Weights of a small GPT-style language model, trained from scratch on English Wikipedia.
Size: 3 heads of 32, 2.87M parameters.
Architecture: no biases in attention or MLP, untied embeddings.
Each number is 500 + 25 x the weight over its row's rms, rounded and kept within 0 to 999. Layers, rows and columns count from 0. Numbers have three digits each. The size before them is the row's rms in percent of the matrix's.

# up: layer 9 MLP up, 192x96, rms 0.105, rows 179-191, columns 0-95
# down: layer 9 MLP down (transposed), 192x96, rms 0.103, rows 179-191, columns 0-95
# gate: layer 9 MLP gate, 192x96, rms 0.105, rows 180-191, columns 0-95
up179 114:462527470489519524465475498489507481511527452491470511479508507510484524507532474524528462531462514493517510505501517461514523525469556501509441510513493511472503517513491494497543484460491464499496525510500476538527506550476476493469496503521474477462485487521487483517557503511438455486
down179 107:445509521512508501496490476509513458478506491484478482498524494488508498483509500537547491503462531479496517520512505449523488513475520537450451479506498515481499499506499467490544500476485480504480525496498490482519469528496507490487483479504457492502520518519521504516630517504487465492
gate180 104:477528456480464450474515472515526495469462498482503515454495471524512509476465515490516487507476488516524471511501540444510517495457500517473486524464503519492472480524480494511487540488522499524488496536504498471514494544514517533485486483494481464480529543497438519522518517530561519484
up180 099:515519499474504479484515484517472490495448467536496555467518524434497495450506489516470473485524501518492482530450536518512509479517483486494541450475473523479502479480489495499508487524512486514490516489524480499443537523518553534488507494482535501485507553461509490485498496507529544491
down180 105:498499511512483502476491513502511473591495523517452519514524508485502457504461515544482521485526482499494520481531509457496531511510511562508475508479491474444512496452510500506499494497489489530492536514522507548485475467455508483488515498506509470465466475486471522445495525466500514514
gate181 107:465523451500477493515528527516542532476496502522543506537501518523503525503510502466462531485467508459482504484498511493507462525499517506555551510463464491495510491546501499501541495507469519460468500486514497522476527477520520520538502484482539465520506525514481481490459525505571491487
up181 094:496473473476456509545457488569466538502490488497519475483497469472514496485480526500477495536538490536536509504496494494483483502480515511478497491497494492459506452439475536467474511505542497477484509500487462484462506529509478531494527518517485441493481518452526467476506516496473500501
down181 098:533541516486430493507500508478526492542480534510507508490511447508533497483538452504506496504466462504481491518513476539503503505515492506469488516514500490488505496479472518518490526478485473467514524491473515499533481517436524512546506525498499525510522450506474495464522457521567465509
gate182 103:527480524493509515478458451514484506458459479538505483509476429490497477504504485501495473504548490538506491477502503512463502493509505492515481521512507501496553491513529500505560460480507525531524517495459490464453506509471462476500518500475443504454504503450514480508476508476510538504
up182 096:500492513528473492523496479511487443450485503525487482484502493502516540461483494502481507527472487490499502511532524509533506482498531548524463558474462547536548510517528502483489518494514512502499523512517539525493527507523494523479488491517497537465517531495495526431494436500459489490
down182 102:548510481465501491497513521475467497544534503540530505487497547504478476487515499494476513475476507505487472520520489482511515488516494522504476515487483527507454525498479509466478456406533474514477458524479506517504463504515546546501507517497514562501501519476471525472482500502517471520
gate183 102:457501452443482495518536509506504522491481475493517505486506508499489508511509443568489518471443464517466499530527499480496488516460511459521508494494495491511487498506523534452506507549497471506499517514493463476464499520514495505510525506494532472517548512514501457513493552513480549473
up183 104:487483536490520491468498546504482526480518568523466496543505524505468492513499485524507525510500500522504488493481478523494494520497507471525481483504484502519515446508563477493476473516455505481524501494465440480496548481515538514473559497521545518499455486488499479544485484491495538509
down183 104:525502497495504496468501492509483526490485507535519498516498503460457451453476485497466496498530496514487513541489476504465482484469525508466492473536486494517496473487541456481473520511516516477509466468439473468513512449517513488491519512451532486519457522450503461525478549514507522506
gate184 106:499521496505494475480451483545527530475492520537550515473473503534422474523517490484519516464508482505514563567505495471474494502472498462509513522548512479516509456522505483489484467509489469496507468487509499524492509507485475491484531528508484492467511490487500461504488515542520480467
up184 114:475540465477496509458480492523549513495481513520572510496476501518472478494528493523511486497501513496522520501499513457502506529451505473471510535538484510525539451523519462546462483461487477482482502510510508520522504537505477486473537501499491515490447527484525494528534470548488495513
down184 106:456521461521501496493491507479542458468510473487497490515542492483496466482514489507509482520473506466488458480500517499532495518480503507515506465463497522485511498530515494483477532480500475485514565507496520467523472494485478477496510549487468509486467463483497506516599446533495526489
gate185 105:460513515499539481501453507547554492487514519514506513512455501460456526481515492480490493509531500473497531511493513490498501497508513467524504553505472479542486469576454544515498530501492489489517490487493490479520534517528480507517519543513514505473556509524531505517488522501487448497
up185 106:481501493509519501478458479514474461533514495491523515542482509480494485514522484526432506552511560448548485522492510508532517498563523497501484502520530497500548527532470484491505482485571509501516512515523508536484464512511515476540496533508516495499535496495517548495497496490495499500
down185 109:519500471509466504490535492497476520537479524511512505521507510512551508536441480512510510524490557519527507536498532421522496536539503518490499457483527479485518521465524459512483477487505480526534486535521554540475482479461496478510493499489497512526484480491476513494529501495529529495
gate186 089:494513487530514493495524506460521509494504466498481486522506499486468481551459469510513479526476478505459444485531446490497536514502498467511499481532490519490522532488537546508511511475467540481520503514534496500526483493493516456450496486561498536523506503521474479495452457467477476515
up186 095:506475460523479500495468498485553488423494529523494497500519530520539503522496512558489517497489523524489494531535547483483481485479519464498511506517479500495490464495494459536558499532538450505508480514477531497490516526497462481493481458484508511480511493467497508541516466491533533490
down186 097:467529512574505514494530517496488502465522475476531485494494491528482514518492469494518468516504472531441468477550494460518499478478493490479518512505475511498483517506530524466482533485469518470527507478514493511476510508507550491445475473510534556517490530506498500486432492475499501517
gate187 107:451473515507513452482451482511496527504520461514490513518471497510449493478489472451562488496449568498482484528549493498495509504503490477539488483504465482516530512554504491498504527477499495462508513496522523507498492506463522497514512524499496497535522522506449494494471500445497498526
up187 103:491475506484472517493487497505449528510527512490505494513487471511493546472468501475554498502478529465490438491545528502482496475526539486493554469514480469502480499511518461517454519506493476539544505516470502442490498497447535524493512519505540481476498507521487497485469494467487479529
down187 101:495523508497484517507464513439515463473482516508485508449515532511566512493546517508465535527488494499512514462480481522515505460458498510465510561512500537501500497479499539477507497527524502487497532517490483487508479478518505519505541528485469498471524478471531486481505477509491426468
gate188 100:471520494519510531501505498484497491512530516505519519505488531488470489512519500466462459518490508462517541530505489522477520511536504507496489507441516448513530515544492504507489496501466467495494528513517502468518478529514509502476505563518543509482554448540541539504523514491431487489
up188 097:545492504499510535504465512510496500494513489502461511531493519495501521510510521488480478506514489448546478460514510519474562516549506499471529512561487503483496525513464486477533519480526487529471476533466530448512512516514482474550524454465533489499487494499553508503476492491516517529
down188 094:510489478517498441527533465485528553547469456509469490464492482515519476507459516530502497479509489519443496505493498506533516500487499515522491490509486516491491506488510516519419479493513540502534486485507483552468484449463512504512486506500501525502461529511467465469470489536493514490
gate189 104:485504454477480450492515499489548488466445532512495471535467484517469504524528474543522496446487499469492485538519488495509476480532498502493532493522495490469496523493551487480515494497493519454500525507499473539438510500509515504467495529486480471490499466507470497536504445488510500455
up189 100:501508490488477508494543469469501422482504467499521521503508500495510504510479542505498517541473467475518503518465495491539495487542489520496527489491514486447488536512515527508539479507510566553455513558505507508526502516529530507508466451532475517458486498492507510528506500488478481514
down189 109:481469527516527503493503491500499505473524456470495508463507562499549505470505513494484481568519519478529565487514466508499505506477498462492510492454477493526490511487500501489501460508508563511554500512498492479512490493535502530544457475528503504526494516513554539471500529507509493502
gate190 103:474526513460511465485477513530493492496503481517533552487515537509454480466517484501587520502534511509489503545504536459495475497505512456481547508503515489522489483500511511490503550532501456501491484481497516538503485519490497512495521542508525450524529474518499511509473541460521504477
up190 113:486527523487495541511499542484513481495511473529552528518485521501538495487525514514501477556548495528488472511530510495510499518546486448466525492501532491523470491462503455554520541537462488519498469455483511490527483490523511519510486514505472457517505493532538458508488515476492515496
down190 104:503483526450486537507522500473498494494464540518522498494469507487511513505490540485497457549535453548494478504512434520548527476533503465504501495499497523523502501471498467513511512528470485461473486444506540453523482511518528509513520524507473527524518519507516547494522478481496484485
gate191 093:503508490499516450512503507495448464471496471477551510479503520501502537490494518452515497532479503518542535483476548510519521506533519470497484518493488492494510468480492537459513516489503522469531515519526512498454476548533530554521502541553511484472522493494541477469498474502501501535
up191 094:447478540574495507465491515545487494479480470537510513506490466510469444516516464464515481516490482505525526500482472522483493494501506498510493538513502471449480485542494525523522489521499517504497520498497491528507555511491477525502552503496468538504517497475488430487468479500497518508
down191 094:513481496410463480505554509521501509502536478502514520482485483480466503467483565498498530505540531527541512527518520537508551485483520525504490508483508499512506467462473497483511503497490504495491504479546492509511487480515511512536505509537518473531496505465549511512509514487544464537